From a checkpoint of a small transformer trained on Wikipedia.
Size: 15 layers, width 384, MLP 1536 SwiGLU, vocabulary 32000, 60M parameters.
Architecture: RMSNorm before each block, rotary positions, no biases in attention or MLP, untied embeddings.
Training: a variant of SOAP for these matrices, 503M tokens, 3840 steps.
Each number is 500 + 25 x the weight over the matrix's rms, rounded and kept within 0 to 999. Layers, rows and columns count from 0. Numbers have three digits each.

# layer 11 MLP down, 384x1536, rms 0.0363, rows 325-379, columns 1024-1279
526510537482507491508526523504479508517450484524473528501481482491459555521500536508474505502502490448496502462500520536480469491523542495509480504515493496488461483509502511530544466567502484509502496513499537474531504465489454483506504530559506480494486486504535462546504445483505492517499512514509472530518500494499471483531483504524467550491504512476469536478516495475506497480477518492508476516523474515528467522487486524509495513503486503475509498500528522534537476485483495532503532550512500465542533516525524484494504516491518482459500475523501476474488519444492481499487516461495455524513480471495480485477513511476524495471469482482489472494464516516514495481486485506469520520492515523468506496475478499529465531532482521463455475507540509462537511511498522
499478485496548520531538502501473510523478516475461514501512521494467512480489494485517496501463497517487517543465509465541471504477548503482497473460509462499537564530490485517479510486514492490484511522527496451538508508528510463508511492516484506480491492533533510528466546492505490526483537522494505466505480493521495493456484508483451537488460506487449522515483485524504498464468522550513519504481495510508473512505455470501510498513513506492455454517458491493521495490514475500525446485459493502518505500477499494459512498492518478470521502512491463505455491538519522486503487460493460540503496497503510484454496480511502516485463516482490516527486513553516513502525520527503515493489524511559487507497449503550538486445493512488481523470504526477524499492467544
504485509473548492549513491486510536471498524510511534511464544492497506489508503492452535530515493513509530469514480493518494523537504456476519486495535535444480522487472505525492485500509473467481481502454444502471515472491498546460558478468511525498506501491460504503528479528464504487505522461449501506480489513509469550472549489518551521491498540454490505518479498479504474495526497512487496495506501485486511487524483487507485462458541528508517495515497528527534482506507499472502548473479477517518528490484530527502542520512535477484504535494514491481510515516495456488493498473531464505545510523518475551477454472473511483492518488512471475497501501519514556508525492490489483491485487578538512499472497480549515479463493562480506511493490552505500476463499454
445468492517493490547464487492501505510544505505513472445489517469510521534525488499488461483463534564474507483486548501515482492509521492492510498503507506457480501463471494541468507481505471490515457482433504480514499484575482496515495471473500474488486526477494515441519448501493481547474517441548510453502483485519553508529482495493486458505516520514517488449496494482549531506504478490484492511540512468463513469500453505524487557495550526524517444540515494503493464510495519543505517514520473497520524524486466475501487489514508560525564473484519499524499484473518496522548511486512493529539543482475504455503495470504504496440537463520493536535480525486478519477498533470474501505516527492522503477470506493489521498511504526535525487485506498469464474543495527
494485523498509476474465527464472521530534499507541525471464536529500505505486498519443495467518490488517510480492505524485495493477530539514520491536504479483498483519466505494529507500513528542475513496505510500488517525495467491480464528491518524487545466467488477505472483478487487484537499463540414462515509536525456466552474488514509487494458524495524506481502513468501537507476490518520486469510526468487467516501496542492502491519461477511488490540484520483450511515518522508514506467471521489464477530508475542527529527511492489488515522513492480505492447530501493530488515477489491508514480464521505493503488486485518478496531496465516535503516502508521470527471497533484504577505519512477467464519476512523523534467498508538519493513463551493585474496497537
519509516536499501500476447508525497488522466483503534464512500477514493479430519510478532552542512493476507509529481481467455450525470481468529498500498524496477538492445448480524500490525494477525460496478507546528523494503475498472490519465530480522475464489491491533507531562472491481539477469498485490535498493528495418474492510484522516546520474498488510497522527507543463534508514472516477553523486502525516502472514518519516486514451494510532508505493502498481441524514483495481498494521444514523497504508505450466544513500502500533488483503512522485465497555506497502522504474521459524524495494466498534505491542499469486462541508540511532516490497523457520519480534515493453440458483491522512482544521469505531486502474469459516547463518530504474501540485512
413473498492535484512516517545489477500533519525484462529439510486483486528536488511489514485481523470494483566503509505480500485520462468526493459500507533484520469537501480499526496452518515453501505470470465483488513499514479507475472491529523512513507497513478489520493532513521494555458517501518475516490541511518470511498501507514532533505519472519495469516505518492452489539530478518533491489474438529523515479521543487521482468516503482484522488519534502474485489468478479483494488541491469505535501494505541533502461538520500491490482504532518483485547480558486476502447487471461503521484521538461527507511465491494484519474488481513477485516507474492487527540502556497487507469517542489516524484505489475450523486492476493503510508503498504472551515532507495
520467446474504527503522496489568469508500485431493572453514515477484498511515539503485505460482521503498465515483463504528513476502517517507523494504449488474498486552510521519469481533459512507486517488528462506465497516502521540483472531468519480503468481496549478502502472514516519496499513509465526481511480455479482496523483502485502497513517468530505525492479522516472497513492524522486533543534509540493488521527494525486514460496485472477497470515501495494449501485508509527454536487501499498485480472465511495486516487500506553500487477489522520471533523503504486520449498452520432498488524473530485496503446558507529499478523554482465490494526506514486442540504503486488492518457472508525473495539501480422549488471564514514504520523512508510481474520465498
504494514496528509489482464460496484500515548494480498465520463479477496471476529499481523508480479464534498503539476458515464511468459456467511463538529510493495499480525507481534508484532511489490514473509468523485507498462509461466479511532484504514461518491521476456543557541462498513511505509511516486518516524480504494493459539472513480496521476460492530478466513537513471512506496542453551522475527489478503489501472536530489475508510529514527488531469465493486535528480470549477498503521489497442487527502510510500506530519500513487493504531441522546531506496513475473483504518517508511500529506508529542544488486494517505514500495485484535499453521468530470507530519483508495441504534518466474495524524506544449485575532464515474546511490493529548513532478468
495514484441522547520476494479514462535528512487497463491530497471476500488498518517480479522487511509491505481533492514479473537536474538465488507506509498509463455488480516513476480504497538465479541498551525511534536455412511480500493503497507488502547499512528522462516519487518483460551460516468451536508479538456476494542488505443497524488491517465516495507500495477432469447471475525503506496526532488510525525487478570516489521501489512499475503483510566458466483513542501520520549471479484545479487464524480502516450516473507498485513502547434481511520506532489474511470544490495520478498528514461533523518501465452489510521503553535487494514507532519481479503485522519512509457486515537505480492504486456528481510481494494498509492496491509488521489487464468
480484497480513490525463502484528493490540505470505529512480501504473492498558510486478520519543471521498515515490532488505464473503487497500480536526517462528492511465481533450470488470494503468514490501498497513515454485489505540480509447490470525513502519466462522489495478531491469511506534511499509490508508486519468483479473506512504421471539448527483484519490507502510531509495478479567496551488524473493479508529468470482486485486527499492449467518479526473559524526457494491487467512496530492520490519493491489494475507526540531467435517460490484511495510511502525487502525503478498527497451516523485535505547477489481488506507514520534463484436470536472525484537545523485524554513497507478524463500517526528492449519516483476469528497516530465484519492501500
456502495509523504468531513549506518498479537477472493492548502536470526510486522499483521473525529516501524523486446495521521487450497510572511509488467516485498497476502519498495492528521537470482510501516517541521479494488499469506522503510489479471519474513481465456512512481503470468554513503508498548515498542527558490499507459510505480559488476487467490517454490545482534496491501491470509485529494505498493506548464479502499503490494504533487486458498498535492502469496492518578507527490501495481517524513520530483499524512515479500496541535503479500522523468461500461474521563522516479479485511500459456488476514508499561479499528526488495515510498498489514509500503490523524496520515481488536509522504524500513495461515533509475495504512493514495476520539515
486477468496480490519474548488500514503487511530499543492484466559504501466544496506472484469463507538466512569519546516475525505521497487512555476516503505528475475506501487509508461448484512543506494520505500507513489522493466460484535483506490503496483512490507521540545527537495536474463475500471518467467513492483534559491521508508481516534500497530567491508512477508502477504492481503501488493530522528477510474484477544472490487488505463492489508498469509567500524523468510498511463528479483463495516541476486504499465504531482494498494465531488505509547479465541502534503502494488471487492506515540484482517528523487491514476495510549526523518510524489465459506484512476502462524510544527520495500466526472534503478516492497509495471484547501506501543504523532
530517527524489511497500502454475515481502536486454461508506486494490444526480465534535543511507490480480498522487519495521471534525476523491498465520507513456499505523496523507505503486487497519512484475490506502537502474488500534515494485506535515469490481501478511494499498526528527508500514528495499527516484515498522494525519546507510449488493485479530526480484490507526504456458478453520466514491551503511537496483520488526500461523524505554509559489535433479516474503515498471511537465501485535515551506473533482488488487491465550471468504472537481462491517518503527465487509491532469506522534515466465483473489508491538490492499499510476530516502495463450476491518494498479503517502502498487485539455528491452503467497538508521492505504489509488492499518528508
544528512533514494507529488464501480548464514515502517510526532495491489559516473492528525522534511513562472473491496512478509532493509501499498476489521515494509471460502499457546494527459498525521507509476508435469556506509491494518532493505514493521466505503488510471499499461492508526493494533541483494496545501477456506526503513502494482511500526492483472547458538472517471516493467516547514515446512502500514466497475533476480542476498528536548510529490540499535467482487490509552520485497559511551478520524524511485517526536486477512511472507519560491467520507496493537505483515496502493513477505481479491463463485512517454545518527476514487505501499483492533459422514448483476535517486462493490500520476481469485502495523491497506464500517499475545502502494529
487530478514523450527547471469515494463536496491458468499496451487519477516486499491517451556486507500493508532519471471503503508500509478497513461482521480510468472516456546466490475487522530473497530492527448502510491481503504539488507536541482504520547452520490494483521528507501485530489538515515511519518506501508515490483516519544481516519533522508458522484515520512523489513531471517514516454497479485505521496519492520503502517464471484480481505506512509530494550476532463523500463485479536534484495463515537497506477466512489510495497513480510529456511493494532484438468549468481512487497483529480532521432549455540477500522498522531506473482490457499479576479497541504521545492462478461496566504509469525511460552498495505484505496543547509507515486481527481
474499499566483519485534479503517460532520509510512472521496465497477512530480488489470472473529499468524461527489475459473477490496481500526459500463494466513547486538547496507536490457497467494503490530457518487517537487519488500505496492520553492494489550505519496483483486529498499466521498481490507500531494506501462468464495513496483529499496532487472532518492527454542483518485476502485522510523491488552510487505527500508470523497503491479538516507507497483480485516503481505467491517526534498483489486517488507493527517519472534520521524468482476525573486488526511544464538482526523484523499498488524510481516481503494483486506534505486479490496493534477510524508514539499502499496528508479489507495497446481518510471530492482539524545434513473486495490500507
472484493505508576510480471497541483511509517489496469531483504491497485512495506522563478495516514508546490488510483521517525495499480516506540510500510476488494494513528522477516451468466492490501510491541490461496485496471532437494481538513500498499485522480492506530531504546515507488498491512502536524501469526510520552535540526515520561492451513481531506476516507470489453489494493494494565460485484490471478475503445494504515485492520513511483486479482466491466516480479491529510495523513533500497478494460469539497535503508540535493521468530504476492492510536491484520477536483529537495501454530502472470447510520468508492492505511506500449512529492461512493549545474470485517453470533465485521496468489469517487522501514515533523475547487482487492457479522487
459507498530467499507567486486494473500513569495508500484466535478521516506511494485501500500498521504482490513469502474509504478501508488482494477512485511522520468475484470510542490506532474491493493497485522540518495507489546505484480505508487500527473442507498486562476491486475543503508489491533486489543514521487496485461511510509497519499502527495471521526549483489507531471503478493507537489499478477432452505517529509513513513480483508516484493523528507458507492520453496484525552514517470489541500475503537496466450528501513462500487523540501466492497517506497475476471457524483489486477527476477482497509477465481470462496505507511486544520484515503494454507485475483507477520476483537539522562527502531486523525540517511466492492495525434481484521496508463
487469491517496518516517504457489526481539541484479477459510520506520528463497518432495509484493502496532435521451460519531536480486444543479502490532527495508493484520486490488485493529442499498506484493502497511522497471497457542493471497517529503479450494543439464461500489496518481501537515493486516525514505481451450506470517484527483545446482490525473510533496531503532544533498505487495501480513469481488504508487512484479528518512526514468532514501515472512537469486526528475457512484432483531497515464476468488521492462506496490489490517483473445468566530530516474528502494569487527492502498516503477514511515481491500453507499522494493482519517483511499506481527472564466486498544485484510500484508524470537510496541521523476475481481499550535496543534521460
495485489523485464513498495499438486488506542464515488468528530524525534499506473495502439508557488488495495491512507460447514483546516486510521471498522475486495477511510486503533430499547454512490484489492523515511500509484519496499508490511423442498484500512498468478523494475506512503471488499515506516535481491539502486486463473480511479481508501487525516459499520504508477541515505479494534488480473485513497484491508466535515514462480487457495517472524441502540524479481479524470484502486493504507524544483494487491504539504498531476532517485467498506511523515528488534510539521497523518501459471495483511488431487547486465450469515487534525487475495512505493496509501492499526497503468571515547536452470519481521513521496522524523507488465518537533489480540518
443509517433491544487502450475502494523489505502501517524476538499500537497504502517512517526491471500490507453506489539491542501496562482464515517492546508529546536446475501491494492509482490458469540522481481502533502504484489515483498489485505502534482464520483454527493457460480496451471479530493518461530471509509524523471521496490456474471497522514507550531464524472488507506510448541482528509473515464500492480490486497457456494461478493490472501543541529488493533535566522503518458495480518502492531503531491523500531525482469503538522490462484552529529505485526515521500447528489520494499500500510520527513514506527471450509530486486551547483513481497523492469512515533477523538529504443478491521522448516479483484449512524495502463505489492507488492496493474
546557486547488491485561445549521505485527490502514519491498514488516535519504493533574472475432502493513494454493484561520471500500491504504499507487500502504491535480543515474519477492502532541498531474518490524499522503520495530510489486514444505434506522505477519502485516487508479523492505482431494483497490546482489498508546505501512513522497534493483503474488472502475528467485480536494486486472497524508536472498453469533495504533521499512495489477523445479509493536453462489507482511464494492512488458545439474526492464548501492520491483502505466484490528503467493473482489523543509531518516493506509505473489497513493513539504446508534464504502491488442517483506478509515502509574450465510504480474493496487487496498503475515528476500479517535496461495485475
532479462514482486514465500470503520586467488506511501497508506521542479484516533509454476514521492501488506505450528507536531489528491535521497475495499491518496489495511503528469469499512476497502453541497474512461512471494488441521469503520483503502497527508471511476502544505469470506460498464537524508519518525505503530507513482492493490499482518488494507472488520457526515494506485412459539512528499524519473477525525459509492490489497495525528542538468508538529488515477538486478490515455549478497521504515490481498512521485509522463480554504517475539483530487553479522530547444488505532513539519474530480467502521505471507460516506532511504489482526483461512487509527500490520531524490532487517523495508485464487523480496496516514429519490533522480484513541460
508523445498491476441473533518503481529497494465491504481528535542499491472464491513461510519465461462534520437517499506469459498491499480472468522531486524487476500513462526515533464493478508507561513526500473454513503502521483532462460474497503499507488505424534484507454493477488510503504526471503520506518496501502542523504504506492520473470501460514513460491508522501487514483489450526470520461476473506514558517516497445477478469536466444474500505521508485527503492505539525446512490505520534502487474519499461539509454463465516479507493490489454510503492523495489555522488519493516566501492534454485467552439457529516514504500517498477507497467487456530453497505458512498512460465507496509502504495492479523532531475527527520480518518459469524544490492520491523
502541522500485444490543554503537502505442561462536487459492499487539520463486511510509539479480542419503477501488516503524525474509476529497471496494528445484524487506475468479540504479515516492496506503530500492482519557470504501509527467495524512568524499515535501524507521520489479478473514494481477536500518515533458516509471505499488457523533518506516485491445497499521511531479496493497500454518489517530533470484492517502486513476505498478528513497446504498468512502528524507511509546539526438469494495462508484511486499538554522494481531525485519507481534486493521542468470481496501522525543507481498496516486481479482502509496484485507510441468477514511488526507505539482501504523492515504488518523475526474511537546469504563482486529484517463486509488488477
554485467504488472476499484496485506514510504495478523506509551506470491548507478473475491571515500448487538525497470499493484501555537444512522519525533496455471542496497467508498477492539501480527520489480500512509491555493517546441493481508501513498478514454488466552470535515514534511502534459501504498434479433485540519528514478508472523518529516472478499561496514519517475498454501498436503451494557518503484482524481488499529508504487487518486498460533512491488484509531520514530499511501488535474476514493538492487483500497469521523493515558493516460481531476463520481484503533493501499518470488519505524524496497471489532505477477506483502527488525526507464424553502519490495494497537484484515492486506511527482514477479509488496488561488476479526556507471496
472488503469498471470513524504504543479503504469487467510558533492480480489484497474494487495521507492491500473521482458493484521493518492541510494455491500505507501514469500470512493482475451485537573456502508514481541501505477472484486475486513516487522468501486494520487504490511473494458484486498503484468495481504532538470523514503502491501473513491478537488522502528473503458502496504453461465454506472474513483509527472497529491475482512521545515478481502478467427478469529479507495555491513502481499483465483458475490519501480454496482508526513512498486487459470512498504481539475509527466495509490465478488512483525519532477507462481496479461546535509521552502509495451464517477512486559450487495465483496454538487481514474504483514500503509472460506523469530
492498508481523505540516532533519523471529512526508468455469525514492513488495495451490487520455510516497472517457494469492551533437512489489462497518486479481505522505516501514534492475531498488512515520501478516525480477552520504515438488507467511498518474509567504513491514480468503538552504555514476498502523489539482504482528486527545518511496474490504462505523516494511523505486532537528511472450481490520488516538483511541500487523479502531461499546531525535537522543490549533491468551481488518494514495513516528459514491494524462508469470494519481467511484504516495546544538507514502463506499528490474495483497467523502547481502478473528466507494476484498509535504486493517492508511492482507516474488504522503527486473492460543513515443521506495503523492498535
507462514536489504471506451477496535495492494470501524472519488486507472507482495518478448517493485461495521447488500488528495564501503467532496531519474486529479487516500521486517478452465555501487467478481505467447536527505512458439528511500507493550483513507483522537539530480502529464522491482523497478488489506473546464509487497463511499506524507488533520546510516497477499505545474519464460501446479475531522451523498468493533494486505516547539482514499534495480515512505485508468525521519498472463505478526483468479456484500477516489527496528512515539451452502434479535448523502476515507543526515520461527514516467485499481516518480501503553511498491553520495511488471470526483470473472547489463513523510492505491515477504485474514535512469486495471517498499501
522511490490504505486547487507510526526519499537484486485524500512478513520454532500510520496562498484514510525524498506533468444490530500482509504517501538471470507494461526538495543518522478474484515503520453475480497546541488474483501481523486502484523491519528536457535483535487514498513433508502494481509492486470484521487500500526537465491532512445497524537533523494539486508483520493530525495527428482480478471506497479494504480509486483506468538507515487482490506510512480533507510563515509503485538514518467498521509505480484495476495501508530442501480533461486441497522524492504521503472515476475500540523476480477504518501515510470491531516487472500468518467531499473513533520510517542475465484548516473493430506512474529505501508486517492476492480474509503
450493554496472517463472548496559533491494469447524524457506533437538479500487559549506534529506458545524475482513487490549482475493495468493499491531461514489564508489510495514457564495494490548487486479470510464485492486493501513516508465525496520508523520493480498487483527557505487476529495509470546516476488512554529524512522518519536549458463490519476490535523480521486494495477449497516517511475498498527467456483508456536475477492512493516555500507516500486461501501498502472531510483461502507464491493490524521518504483499504504474501499525473527500478508490512453495495444455496508477514514519548492516492457529542444457542456477461517457488505490508505472477446512497482515503547478509487502529513551544498512497502476467495513489458524526506501519511449465
537499507453471521542494513472510548501540520505493497504497511502529521484483530488543503504522489516492531504524500485480510512528461524429500511501470498503552469496527493490507466527495487470559458474501478531492468542478481500482510485520504489477509518536496466480454476502439523555513493506471469524480515504519514525524509482503501498555494534490482495513570488484500507499515535496463517474472520501520507456523515534491522514458495504499497480508493437477527486519518496512483459470522521470513470525538505461480483524511505506471486451502494520541504477490509511519538556535508542492485521480489518533506496498468518501523510467517457517476463549524506505457544534483510510491493550536489481474472553483527490524503472407453475473515509502486496491537480535
524494509505508481520485484481521505465528490491557526544505460498488506499519508476565520507522444487468511509519457514491480506504496460524530518510495484506516500475528475490538517481464509455464491500467516479545513472531492522473489514502504476524476477483525509493486507486489471483502482514555502503470478485510541516522513456517528466493515455440511500516486483480515491498510501476519571509503515452517502523503491505484507473499490511510500498517502512505477506458526514516457489511513478502475505486480494465499523479488502512506452531509527491506523479483523476510459513548485525527456460522501489519484504565486507462481499539472509502479515513552520518539512461470504491511504475489473486504514505526500502536489476489451460504507499470490525490490493438
501486487561511479516514519490495499490482522467501511449511497466481475474477499488488504517545484494531511505515524508529466437472486495506475509492487511553524481572476505491494487505473455502489447500527521534472516493540479547522491502518526520506488484493519489478498469514497536507536506513484460506518514548521474479527533482504472476510492504489539518461505489477522496499478524482476473500496511515515504510539526521534497504515466495465454544494441525497501530525514495515490482561482483516499490478482505460513526489511497500481452474492538492447525503522513484478526490523502504511523474486547523554482521557482474502464461512547515524493472501487467501456468555547465467510514529473545491520539514538546498470483531469500488458500492540515491520480517578
471487517507466501476503553469509493487538520472482511491511541524490473491469514461469531482523521483511516519508480534502478462502510524571517510508470484516548487503476513517546535502455452472483482494537494503493489497465480481465527532487495530533490493510453519509528495526494482491520456522410451501536443519523527470522480478459475497506519470507535490486496472463515483513458502511486530486497480507471538525532490506479456469480487502528509488478508455450530526481543501523501524481534472552478534492507501499514509519511504485488544445512510487495461479490467489489474533518512502519502464519485525489464496515498481490508488507527505479496508480464468483507501507531472472545527480505477545483492490477531508494469470519539459476477557525472505512483507490
529518454545508497522512497530495488533491498491531451488536480542519452493509498555513519488482470509486459480516462496511486521496509517467469493510480507464480487539471502545487516529504486517500486512484496540525502524484474469493554547485505473505478510509471482483474480511479478512490456506538480557538487463494503516528515487487530512496524516466539488511461516526490531501561490484484507495505517505489465500512538501522489522479457532510472533522505468503525490526469502516506535492497484497505448477506512496512494493468522489492502491480509545461520515466499542531469470557529551488503499500500509453492527511477466507501524444502509493491518462469521528502493473524516470470493518504489519500497518457509523516504517497492484542474524525463541478543470557
496521483534519547528485498486554500518512471509526432482528479489463512500501494476509525474556517517519496489507495515475510535511465514528498473482528488485498510478476478488471543516509516472490551498502509511534438504467510481489460491506515464488506539469538511435478493526508510523513548506470517513463487529474526522518492493484506512514509471503491541516484491473503562459513501486479496509479471470488490508505480510470484487500477514544536547458538529511510547484483496489480478509510511516511504502495508513498476522497491506510504488504495471493492481489497482445509499488501485482467502487542453516545546487489486468503482524510500555493468533480478519473533529525530487511462505527479504519466482498484554495576520475509558502561526484484522505489457495
521481499558482519464483499448510526482528517476489451512493560500513471507477484480531515475516549543448499505539509487517495551486436526501471471541496505495474488496507552494499538468495511520494493473471511487497538524514465480545527470498515459465468499482478514513523511493517491534514484540499511488504523518532503530493532533457508495490511473507514465502501461498478490475480507525493491500508451529494505524480465520505545503526503479525508513478510517532532525471561483490489531502513523505541474466502490473489501498524492492457478471481525530498499461466515459521450479513479498463488475548428494486482483473547486521543508481515502496518523520513526496519492503479540492508491519485501507469518497503504470489458496519493482517492495452500505508504484494
524497516432533486501501468525501457499502486500488508507525515462525491501475486488496410471504533523509524475465490526509565508485510527470482482502512526538503497489499542489494487466521482504439548454487468500544523520519475457491468509517483527513506502515470537522551477511533485513458474497549506537510490545522483524550491490550454499504473548507462463465499501483529488549499496482486526492529505478470523537481556518504502510486556475496529488549491489484442483492476460515473541498533462542524497496499511504531513499507499507536425520477482509486516474494514534488493527525504494479551487480534488491496502535424494522491498538517519542526477518506567487527495516517542500444485503498514495469477512507494490483500509493457478519551484487465487512518497486
441504537522476532556534510471486534522531470512471475534472493486490495498528493472509508542503485511493500545474537510503504495455475522501496476483526490508512541485475500494510505471505509455541514504506500502509533495510482505471518512480498510500500510546524516510526532530518504505504490525506536518483528537519490453493533533471520456465471530513454535526455509461530534516429543490516532493510458513494513469477479544483498433542493529463496556472486487501537495539513508534548502533505521493446452471477501520495510497501504513469508519510463494517482509494476545504500487495500542508528513503480493503502504486540525485495513498481504483457500522491482532515471490476518510449470505508531492501501498548520474475489520495502511493496499440468512521490530514
507505531453500540525512468496477485506518490450535476521510516476463473484488494536461474464562503501508492530501460558533472490517514527468543469523485495497505528531478527499474528541466536503545535489488470521474474482521519544486489499478516485514500517512511498517487514479520476461511500502498516528486497499481511464496506547516492514492509520481479473505531503495551539512506521528478504523495485517481506483479505509490467489508487503489516499532465474511522466512524553513527497523519522551515516473479499470489472548504489450490454499462499541490493506518498553470543502541500506493482493522513514510495478497479518489505509490490491554488543509466500500501509516571514519484493487499485525494478482508495490493516473456471565460493463482484524530495540463
464510537493496484509527531512497473502522461459499453452508509523516493476514495522553545488491486499505454512516519560492501430522483490446457516527529448496480476549517489487496542573446525514497521453548496446504502525508526523503458453511501472488523505461468461483532476482530519446517455479485492524531494534499517512475495499533489483523496499490491446509492506488508462536511472496535483510506539494521484469517526532494468436516480473513494551500501466496486500474474521472463496474528517458515503465499465564527492478468501524499515503519446525484519539496508510546491496503502513459508548491500485525486504539467515486536489511495500532502507550507504533510483543540493482497475506509449569490485472488463481472462529518471505435514496467533475536533525515
509539503482541480496548476526470516459552534542482519511510466492460535482503548505495559526515468457424503472468474499488509498503504534478521483495516527506471505475535468511507475530504512491466465488535519496531481503487483493486499507501505524505526467492463484523521495497507508554550476516479461506542495496484532487529519523500532508519479525486476502496473479499533489523504530527494455497482510548512532490527503485488503477490519478517510499490500450508506470515509505429481541502485532521516475523513498511513462484507499510481459512534486529486480550518489525465494514500504521506523499526495529514482524503483516452544507553528473498497560507513522470511515528484471454506536500485525479473515515506504553483464519477495538538480492553490539505481518490
535525460511496514491518500534501499467515513493502515488488465533523475508528512529484511508489453522459495527516517482492472468524483517521488498498468516502495488498474463525519518513523463502503498551450537517485503497508484485478526487513501456451488469450439532497499494455478507509512497517472475481507520474444486486498522493536466458510526500486477507502492501449508526462526508515519542489438467492515454515533503487507520472480491493485455486487513480467513556534506466508511479503513517520526499492516527513478492504502482496530529535482476450503494490486507486522526538474469523473517489493468481502479496474508475507493491464500496537471488509499504509488470512501504470472528500535525479509497526469498501554535501497553556468483540518489468464484507504
467528552490482487479508509516515476483498480516553497466564507471514511520507473513504488524494507522494484481506544508488494518503493506520543513508526503499497492497519464511544476504520530521473498511473536486514479482485461486542537486487464461508488550506506541486492529518492486475509494514553533500522463488525477500475469491434456479496515488501557498486494480481493499487523488521470510517505520483475484492468435506505493480515501490500510477472507484511481490447521499498498475486515488493508479506476529464502487504506510487499544467495496504464494483508487528520540504522473503481493497499490489500477495477499497497457506503505499445542456507537510505535553484508540504475477505492532501451479504524476477481518505541529480491480467516511429497481489478
484519471478488457536506507482482511519480500461517500462528536464524519545508513517533500500474540536513487512495515472514484498506453491464452497481509460521501477532525538497507493527481476471500445482505471529486487459496506480505507475486532525544515517544485497501492495550510509525483479505472502451527475519518512475489505486464490485518502480518506521525482531508516513514525527501457495496515509518503494483519412487504499478464522542529527527496548505551505486527480466489493490495448510542496529453511515524529472449488498477513497471479484528521529498493521489484515515477525516514507448453478472492444456481516479506496491477480524487483524480495458519520522500528501458561494450505503483431488546511492548497508487458496485529502481442442510468503514502
503474508448502468459502511533498495505506497458527495526472501499488534469475497507483471467491488453520537516528457474499495474497496510492480510459513514503468475541513471481509476494552517439501528508539540519514499474527475503526503500511514512500462495518518511528508500488474471507480528481504494496480504426498507492458468507451488495500513503490502482497471493511483523449517512515483509539504555506501508501519504530503523517515463474531510434507517477526505477482490448506522526492471510523516523505534514487515485475482506477493488525523493475560471491462481490468491474488507509542480470478516495530524520457520526473479490544476518474532516498539510483473484494514456496467478552535530493526530481531486550483529482483489509501510503497515524444467475522
503533510467503451511522488502505497526477478495492530550476497482468474489455495507516479502508499504514514481516495479496492455463512496529505499520485496529481518512486545480500501548520496512500488504547512463507506507546513508502470493470483527562460503491515496489504505500472488458514566507508531498504508464550527478468492518487517519477519511493528514545514483485535470515516497504522537506492525508468491515492467502484517518487499507502477488490526571522543525508517505513527508489538497493481472500522539445561505491498504557542483445480539492503482526518531510472510539531438518532518496500490482506520535500520509512487489495515512498507527511477495453472512516464503480514500484515516530477498495496477479496501522492500537525534531489532511520491465508
398521445523547535517525518477512551525472510485502509443495487494498518518478488521492486488549492509518524478531498460494521504512518420521493514516525496484486512516502475502489529481479465509493507472494514468514493481544500461520542524490509466502518471499517493486521543492468492498477509537484480481524462500542510467483470514528475497487487513486477507488507517487495494467531497530465466514502514487514500521512465470524504485493490471495446502514521507472551465482486493457512527468527475482553485516488481526475537517490519509519492516471477528516486469517522529540471505472449468501470496461529516529525473477555500502505494511539529461504495504486505497543527506491511512458467491525541548486499476532509497491510525489504471487502491467516504485491564510
502466501563480530466494481528477465540512495526491555478507513496502512490490494451532474506506516505514495502457500493518475513497535468521524481505537509484518473527461510503508494554530525480465504497503538492459501467476481490462518500499478431522510493481483503477482494495530482555495529510498517525439452535444484514480532503530508489507460499501518483479480529482502476481510508535492516503518521481486472472512506493530528515529524519497496454486489456515477473493508490493498477496525507449482466505431524492498531512518517472515534504524490512512493471512476499500507486554499467513533523493490485479492476514515459484493491501499468495505504492457472453508509478504487537476502480483513488473470518490512526513501477526498520495502469472480471461540471507
520498490517519493520494470529452519481510490503501526488504502486475563474504496538468491519530458498490492477497498518460453539518537543525526527509533515510558447572470508458527509468482483478526478501540535492494508487543489478481442482508482496524483523493489483508520514483490510518571530507502469485525485510502469469462525500483555478537503459480526530527472474479511477507505481507488498503431510511514466465522478489500464464523516495513478512518494522499516468497520472455490537488509510506425482492518514534509521507515557547454498491508512485488497528453475508495556457490547483497529472488490539500503508477508509511506509534510515499498512524496486501523481488470513499530500452500499491503547495491508485428524489488477517515511460451533479509548504509
485505482472495467503448494533487479531491501493526503538534486487481510516514478531494499529489462534504565506463502477483470477501509517503496482504525493534534509465527518539522501507519485490469462464485511513505506512489492506524483453525487470526477483477503514478468471498535542509498522500480502549469501511516505498542488515480545478499489483531467502526472530479512532462521495527497494524440486457493493489488463519517475519452462494510459501518527458518504495511490515492491526533470502501484471505516500515518509505530485568469473496485506472501524485463511498480516497503515497470498481504546525482498506519489482465506521499525477545505513531522503496524517508486527481497474481486512490516518513497512488516481484480512488525493532458488489558497512465
508487491519492472505460505457476515501492505467550495502514494496507498519504528519499528516477503511457480490522549510516469514505503459484490498512499495478493517503494525489450504494506517502483472468524499497501507518468490494498488562482455508490500484490451518482504497499548538534526495519481486508512485491495494516495487494488503494553520524445531502534482462518488528491529528508472458515509492469493500489491496476549488439517486523510489521488527458500472503485529506538486520523500532512556507469461517500547464516525472490478502530516520522528491527466492517485519539528432512500460466490499483442510496480497500528486525514537500508465490506511515498498536531470533522501437471517517526494530493493450499520522520457513512493497450508506492488490487504
515455535507460475576544469465547500514478480477498509458472526519517511485507512498504549481461480462491525520476473472506524537502499491525504483509520475474504509500506506503543498465490477466460514490490525515539490509525448472457484509472489480504484467461492481523482482550504506495496496500510560468498492480490483527491506522518490496501489495508493511496542470478499505507508483496481491531486529464505527524499522496515521495498481463500457472541490485489546496515537505499517486516492453521498521488508529459460520508470465494496550489499511503548539489488496499496468479507490518471494485496499506515505488516502506488456514518475510513519499487509547496528537475504512474535523476521528485493487483433513506529464504499521522531531486483494475543478502497